Weights of a small GPT-style language model, trained from scratch on English Wikipedia.
Architecture: RMSNorm before each block, rotary positions, no biases in attention or MLP, tied embeddings, normalized queries and keys, local attention windows, shifted keys, exclusive self-attention, capped logits.
Training: a variant of Adam for these matrices, 105M tokens.
Each number is 500 + 25 x the weight over its row's rms, rounded and kept within 0 to 999. Layers, rows and columns count from 0. Numbers have three digits each. The size before them is the row's rms in percent of the matrix's.

# layer 2 MLP down (transposed), 256x96, rms 0.0763, rows 2-67, columns 48-95
100:505509482484519491504478452556527527489496507471566487504500495489506489544499497489504559475501539450465489560535469470505511476493476476501531
099:438510492525486501525475480480490496484529490483454503496537535519519479502529552472478480489504524471476518467446515504516488511486487527513451
091:487525520462485487490496492532478536516533495501500526463465493453456428459471457495510487504518504513490539475486478483477520495485478448486510
104:490529477509516495520501543554495447493501482515512528488496491523522494532579507487488475500484478458498454515498508518516537480485517457495477
099:501511500464473502512493516492463467506549495437484563471512521535509461488536504463470479521478493499509503471504502521467505507547469556485479
097:563510530496512491465483482469510547536480504549502535448467494497511478511487498485448499465511501513510487460499513505538483506494456510545489
109:469517490507503486492529474456511467459462506506454555505502484538510525498467505516473512519519519533504497477537508498494495486537515504525532
090:536516509481553447504515488453504536517536510502498476454504522502511514494462505526480470467499516474545478448488520550494498514491495510497491
099:495531507521532543437497504511461528504473491468525488529503538477496508475469493474475480498523524518483489568449525516506471506521482500540487
098:508500446506492478464510523539500493458585497469495519498542492528464496515466497497488508495493502461530466468483498510530575502521525489495539
107:499531469504489523466494491525463461474456478471505514525533510497503523510519506463527506473527488495476503496501531466495491474515520483479513
094:488466530481488481509488540563488511508501555470487531495509532526508513548500463498469499531505512457520488519515511514463461532503528533493507
098:492474472527526473465528485524513489544498492508551493525520480496487516510519503492524490554494444480485491517474500474508488509545487496543500
101:485474488490517528443491506469476467495501471544496512497511527523459485492520486478466527514504493476436520487518550468520486459455512478505493
098:451505575513480518481482496470472488519523449537486497527497499473521454505559476488487484566487527503477456504505496517472500511453498503470537
091:469492519507483531497446539501479476515483519558501512497479502430501483470470473480536452502520458473467530457523527503523537498471499520481466
102:505503481532499515525523510537498513492496508502513473499517508535475500480533528478473515477542425484480502487463472550516504469524499492491478
108:515527532485524482491523474539522543510512524529481510509489532499515502502493500515479514515503513499528496475494461514487481461522526500502516
096:481525486488512525547490535501521542528499484544510477487473493517532525511491485500493461501511508519500457482514461481475513535537501506519476
106:507537490500475486506521456533505511504511503540507440450501513512497540476482498504507469515506461524492493490475476447499473467550457474502511
100:558471470507510496478508482485473501511518466490499454553537507468495487447487462507515469542547499516500480484502522499510519522467472500451504
096:513500483527499471481496497498515496490548495514530492508464478472488452499440503515509553485514510496465487457468544527537525500525496473517441
104:490553479490462502490470518521498525467503486497513470553491527500488509490490492520518466493533466534514504503498503477479531498500547463464479
095:401516501510432471470493466495475484510472524505475536467494525477522499507503518544487499509503519477516478517504482527549505483539494502502486
111:470499488536519498459532492517470513456508503489477559509516507509518493519526509505484442512525513501525488542514448519498500499535509494468463
099:482480498524479504489514468502502515503513515545521498480480481497484483510424518491457521506516518455460467462505506494506563497524525512499441
095:507515502481523481498533456513422469469534492486457486490507462520506521501500493469563498502509498535528492509523530507482513491469521490510525
099:497503496532543501506447499479485484454549490512476496499550494494480475478483459481532543536494494523533519472529491505504468533563544517473515
101:488449516479502470490478517506460476489482482499475493505486516514513491468446528468497522483497508500508510507544444441488525512519509501479572
093:516502494499478507504497500523469469493577502508507507478486474515517508481561502517489529503475536504460491532543489502499476520506517472516493
106:488485557477551458469493474510505515549503517501526495469494510509490479501449492515481492489528532537502480491489515506476470511468508503450533
088:497499509508526492529501516506508490491555496494516492548485536515463473471497471457445527515487550492491524509520492476539536469498508473471467
100:529528468523565522532478492504495503517542481487498477537526523496495488526490444490477540521505483493458477540518494525486516502522521502480494
095:497483550547490504481467472531468486508477499493515474525460496502489499491464501511500545449495508469514507422504435497507487505500477544528458
098:505462495504492464481484547495512509509577454516484486499476560510499530503512484496467515509495521515506497494483484475527500530472474484501504
109:478475465464449484496464497540495519479516535493493445510507496490514526493461434488538510513537462511470549542528489508448475481529488491471509
091:531533515497497505516511513535495534529558498543523499490526498552474517508513492510462475469515491489458507496507519490506500520467454507506454
111:483504515487492483510495502507457496475483448462473533480508487488505472555538515492481515527527535485510510457489512492515508462492520500520527
103:488536480512511488529470533512507484452555518495455524485473522495496458490475514514484507512455521464515531549483480506488515488537484443473509
099:521494511495489500476498492470491524477486500486522461481509539484473500503466517520516478557462467496467526528527479508535504475547524523466494
119:525492502497515528500495509508500486530496506496503512449514481500519449498454472508468521522500515500521495508521505576482533521544523513518500
096:496531524505474460522492524549490492527522503485484508498502546511484526478522474459485506479521525456512488449476515501508521504507479495522512
095:480527546484476513469485509477453513492465508522468522462477538520467544503478526525512491484539509516478479482511504513457489518501504498485541
103:502535508495494552512493441514495496504475479518495495535517493490497516495510448499497503506508504508480519525495492505521482504461436499538526
097:461546515518530502473485539504500472489519498512517526503498473529491508518533492484517536522504520492516511511483506484518515476458506525480444
099:509472519532480462510530491509474509498561488516474542501496516490497446482470487503524490467506488454460474514530468530517516438467491459511481
104:487497476524497524441492474460522443513475489460520470481484500516515466521508546516493517491521535499441476505478497498503493507527507520560490
100:475471498498526527530479477500510460498486522518471468483500484471458533528477475490522587496510539501513482542504495499485488457524497531494471
094:513586468509527484520504528503488520517569500499494545503477486498497500522498508505470487473497496470529463514480533511522468485494503527488557
095:519491518506515458495540504472511526493556472551503509499470484505560503516470483477472504443522513504525494467521522542508492509503480500506489
108:463496528491449464504504540475494521551453486514530483498486502498516523499497501479530507458507520478512544527543502486506495495508560501538480
097:522492458510535484521533520482494499475456507469495468513550503521484508446514501505460464506498507508509510550522516493510535497534509533522495
104:530533549531526480455527534496519441492478524521527493536484521469518545522495529522527508503486472520537557524563527527516504485510542496502490
099:512475455481495522534515496508505535517570512502482516524544543530481509483510507522465508504527494480491486497468525523511527463466506509539499
088:545491526491509475481471482473497524470528467504501471524487512531494482469462465523506516457489501484480534518548494534493521510490478535492483
097:497546501507519499511433479506496500523506472501530487475529490485518528470492450501493512458482536463476500477512493514479470471502504526523458
094:489516499503522526522486495498487496523539546450433500487522539503503483542500516472438506528507540514513480529496488469507528507549476510410484
095:513488504523542532524455492501485462521512528477527522516513537511502538535501462493468504496536473507534540512507506513438524500490468514511485
100:489477451545507538487498511498513533474518530523526554474491501502500469501477464519494485517490525455474541496520504499536536467484520522526518
090:505526512521525490444501487500491485459553505542523530485475508468538473503495453517516546460515537525518480494521540482488454489475470513493506
101:504530541517503443484504511488485513516525514522510489486515525518484516545531462494496468491499507487459504483494500480493521507539525490499460
099:481508539508551475477461473544496515506535505489485490492508495501474530490507463527486492512460490485531500534479454529489533485484471471513535
100:476515514512526441512520480515468488491506540476503485523545497479503523475484474499502490502556522509494476505528449477478511497492543482496447
107:475499485550494514518498529523485531475513499515432528490507487524514525498489504516518452501516498495526473513513527530509460505516535531459500
095:469502519513532510503501510483479494469560478538525509484548520511508497525454528513489539479497482486539519507494495481495526560529445536459514
108:531479476510459496489467437471504505518472503500529486486509497503506472518467505508493491493445474560491465528500495494480510479490471543492467
# layer 2 MLP up, 256x96, rms 0.0765, rows 3-68, columns 48-95
100:508476480526517485471493509534505519483493504481543524470477472504504478514464466470516507514489466507499532482555494546504518499453521483491487
094:564504487526532540481501498435527516526504544501498492475490494484524533520485522521482442459470491518521463538499525513505438532462481512484489
103:498496507500514502510512486491475510524475520477472504500502472510506484485503478470516491458553497508496523467465483473531537543514468438471514
099:494485472528548488472495466504515483518488490530468498554479507461479511486508494505506503519489524516472488537488564558485502476488495525493480
096:477522524471459497485493573527469512476479488530485488472527468510458474492483544503503507508482533495486517557494486537510510500507494493488539
114:483515528523483482506538458501481522522475513508541504470480485506472478533556530505506479478518488481469505539487514475558465497458504514538480
095:470488475497507517508479516489490450458512488494496542465485513484443501480534547501541482522514533491475517503533500480500490505546510546465503
098:551540511499501479484501529514525521492477503502492505459485486536516482519492524473475517483513462462551461495506529465499475516468558568511514
094:520495459490506495528550486459507512529507500484496456497529536531531530483534502452546490518547496496471493485490503511508501521478502484503527
106:509523517489523522469520479503487525511479472533507485514481487517504493517501489500522519554486519515488511521531499532462467544492515504530465
097:480477524529495477463539501469504516487481482472519516532485490490464457438500520494518512509485482513502509492489474517488487475521522525513456
099:488500458488555468512513531448503486502452520516526530500476469451532461518485474452512527477509528460463473509494503525510475487474514476487461
105:505495523517551503522494475518522547503516544491490518517508500494453507464493487530518489506525501542519533512494478521516488541515511480500464
102:546516487525463528494480527513462504519486521470504458450481537506505525476478478503528495488514516549506504524500516531521516517522446501468475
090:544526491480498483524544488481524516515489508454508541510466474494466494536511565535516530518489504519475496473491497567488473501490498524509546
103:502482473460502487458464554437493498522477490508524487480492511480499535525536539471484523490468514486531498518499507451504475461513510538452468
113:519506525491492545516514516514501499525459476459448528501489476507523551477511509456507479510515491508540468518460478479506480514516537516483436
096:502501523527465552470463474512482480497501506488497522504536528500494471506554511450522494485488463466505484502495458512503489531530492496503541
099:497529532458523496499526518480471497481490482524495530501473511510513435501476518507521465481504520554440498466515496529502522546508511491517489
098:489516475459496488497489447491539495489477551507508525517498506507480524550504477436543494511496483489509495535462531537509509508516489479500456
096:512509504485467524483446500489470529472478482503481445490525493502490482512494534497495519537487510520492504496466491505548463486508485469504468
109:514483511509503507501494514483474528539473535531540549535480464521497527442507506467478486534526467487517543509473487485494472511480499521468455
099:493504489491511511475514463516484470517493509545515500508512481514502497482479516500500537511491470486492501497499489510472483551507480530531472
110:494484498471518483504532487525554491491467465480530526503458489512492536470486516520530483510524509518478468490498518527480519499528511510505510
095:476513513497508540533494517473510506519492456488483477490536495497471475468497539516500513500500505534495506518498487524521470512502482487526541
094:461446503463491524483463517524492504546491510484494471530499523481541505460507507473518504509522498500460494518527498545505484504518467521464484
098:509484466506529458476489512464498512512491527522510507505485466504489513532478514463501521470483502468494486520487501521502498504466500469523464
107:462496453496476509496456477506521517525482483525495480514481497447520507489512461509540529495476490483483500498450509486510442510516467524503494
094:462510485545518510543475484516490522483501480466514521524464527508506499506494455498482498494495519473484470502509523495546477508450488491493442
100:534506550494486494511498462469471520524431521485540521513465474519526488457480535498532517535535493476520505478512540501497485486458463520486485
090:487511528479519521493456515493452465518488480481443524512518507497509540469478484490515515465473493479529505527455483536537477478504511503504513
102:499514521536470492483481488497507488511513468483457504515488478461503482486553523460539460488533512555483491541486508510518519529517517517549459
096:499540491465495541521545509487575497524501528492488530510477492522520504516523512526548492528512500502489548533479540481471475532531487450487516
094:517508511511489517497487481495501520530488485478518535522501423516530501452471545469573480496510527511486489471492518509489459527469480524527515
106:491536495542497499529520458435507494515469483471529497482481462490541500518493530520494519510511474522513491491527470487533490523479492467495445
092:489489556486488511505496487440488572458494482521517510474503496490526485489488471515505476536513508506519516511525490449520506434514491508458481
110:537484532453493503480523505484521525499460520525530542472435508503469540503474492512515478490535446519465504472538502495504467474497497540510497
105:501500480481470504470520477439499505526441475529524472452484525455451515489541505500495482486485496459492545495512515473539512535525505512499479
096:519521491477505480505474470486505444482468552502472504515474496495531497502502503470486504480507541511490509489502505482460462510511524497503521
120:511503451503517500509487455511534532478446525492516517484507470490495530494485504500489514542535487534505449493519557515513479530488508510506460
099:495462508462491535528508475537528496463489495462509487518509538453499531500502512461532465509510472537498520510549526491514515525537531505516504
099:500463490506549461543463492505509474481492464479516506483483530496515528453502521490495489518448524476504516535541537507552453503507447553515496
102:534448507496536468492517441522519471477491503485471495472522484459506515533456503474494500515511474491506459491534543510479437464544485508508509
096:558468497477464502514473506507520512476493519506496487464495467518480506530505487484485477492557523517450541495511492470462497534511514491517495
098:498484481437500489465522505521495475453465524473485535505492453523466524526518529494562500531542473555479489460470521532501506487459492473543514
104:514489498486471521505469527496473510460496538549539535487541479487537528515491484492502467547496507514490496512497549506512514455489478525457534
101:513505540530515515533491496513491496520488524533537494482466493501537510503472529496567530463517547456471502495517505507535501509506530467490423
090:488480515511467458495544523438505460484493497501563448449467498546477500499494516486511498489545498489488551504506521520511511535541517491508451
096:509495511512543553487463506491515530493474488484497449499501495495445477467512558503494534517498484517494534483486475473554448468477500481509484
106:532499518533510504439478507517552504468485467499495536533502463487482515456480492477481486494536478486502484523476542484528468525511477534441466
092:456453458483504525471489478489500469477470510521549523524493517476497556537506520499480526533450504451514498539492500546529526520501469515498543
110:481488467523508489481515487473459567521462515545465542492495459499545466507496529483487502509534519501516460471516502513497492531510463551493486
100:500517543514465503504505518482523519492504502541511487495454482501509488478526492500533510482491481502482562523506510488530480559569525493484482
083:484487490515493539484496512531461479524492508519488514531498532500505481490536526473524488507482507512466464518493524446521479493500554466465506
099:503512539542515502510492482511501481532479502465503489514499478493508524478534496480463485496519515488442499496506479500475443493498510537483523
104:529454521501471472458500518436534486481488530479498549506514504460490534522483501522508524531522510478484513536469522483510506514493508528480444
096:504493493498486498492523438476501522481511503526543531461477470513486480472483492473480508520510461483491480479471499535506450497494469483456523
097:474531456533538523508530515470511500475476492504505509458468487491472523549523512504515535524501468516471488462478526514507488504523487537505492
089:458545483501488502488501488487519517503515518503520475465499495536512500522467479484515512493488514479496507483505481525516430519472484496513524
108:487437531503487491499516473470512495515480505521533527483495500516479514492475522501492478516488500507521508471485454507500473524506505538509475
096:467494485495496495518518481444517472453499507504556519501486503495481535490443508483507490463488471500481456520506487534481479488557463484492476
103:502475488485501532453489459508521503489490490529462522571478501526518509554454552498559507475493502517502487532531515501478481483526541508496496
110:482457521493526497468472479446531497570492509470475466506470484510566486519484512463475474479507493475500520448484503513496495541511519526531494
097:491488500461491521530485479489511488520499517439467503514467530489529505491556520480543506541492470466470517556521525506555465489491521464521497
110:486502482514519482501482500496449528522506492483510523479439471507469553477498512508513496461513475474482497492532537483490422552482496465446498
103:478491496491481524513513494475519466501466484512503469490506457482476522507512533436484466501513519466524470517480517516506463505486484522464430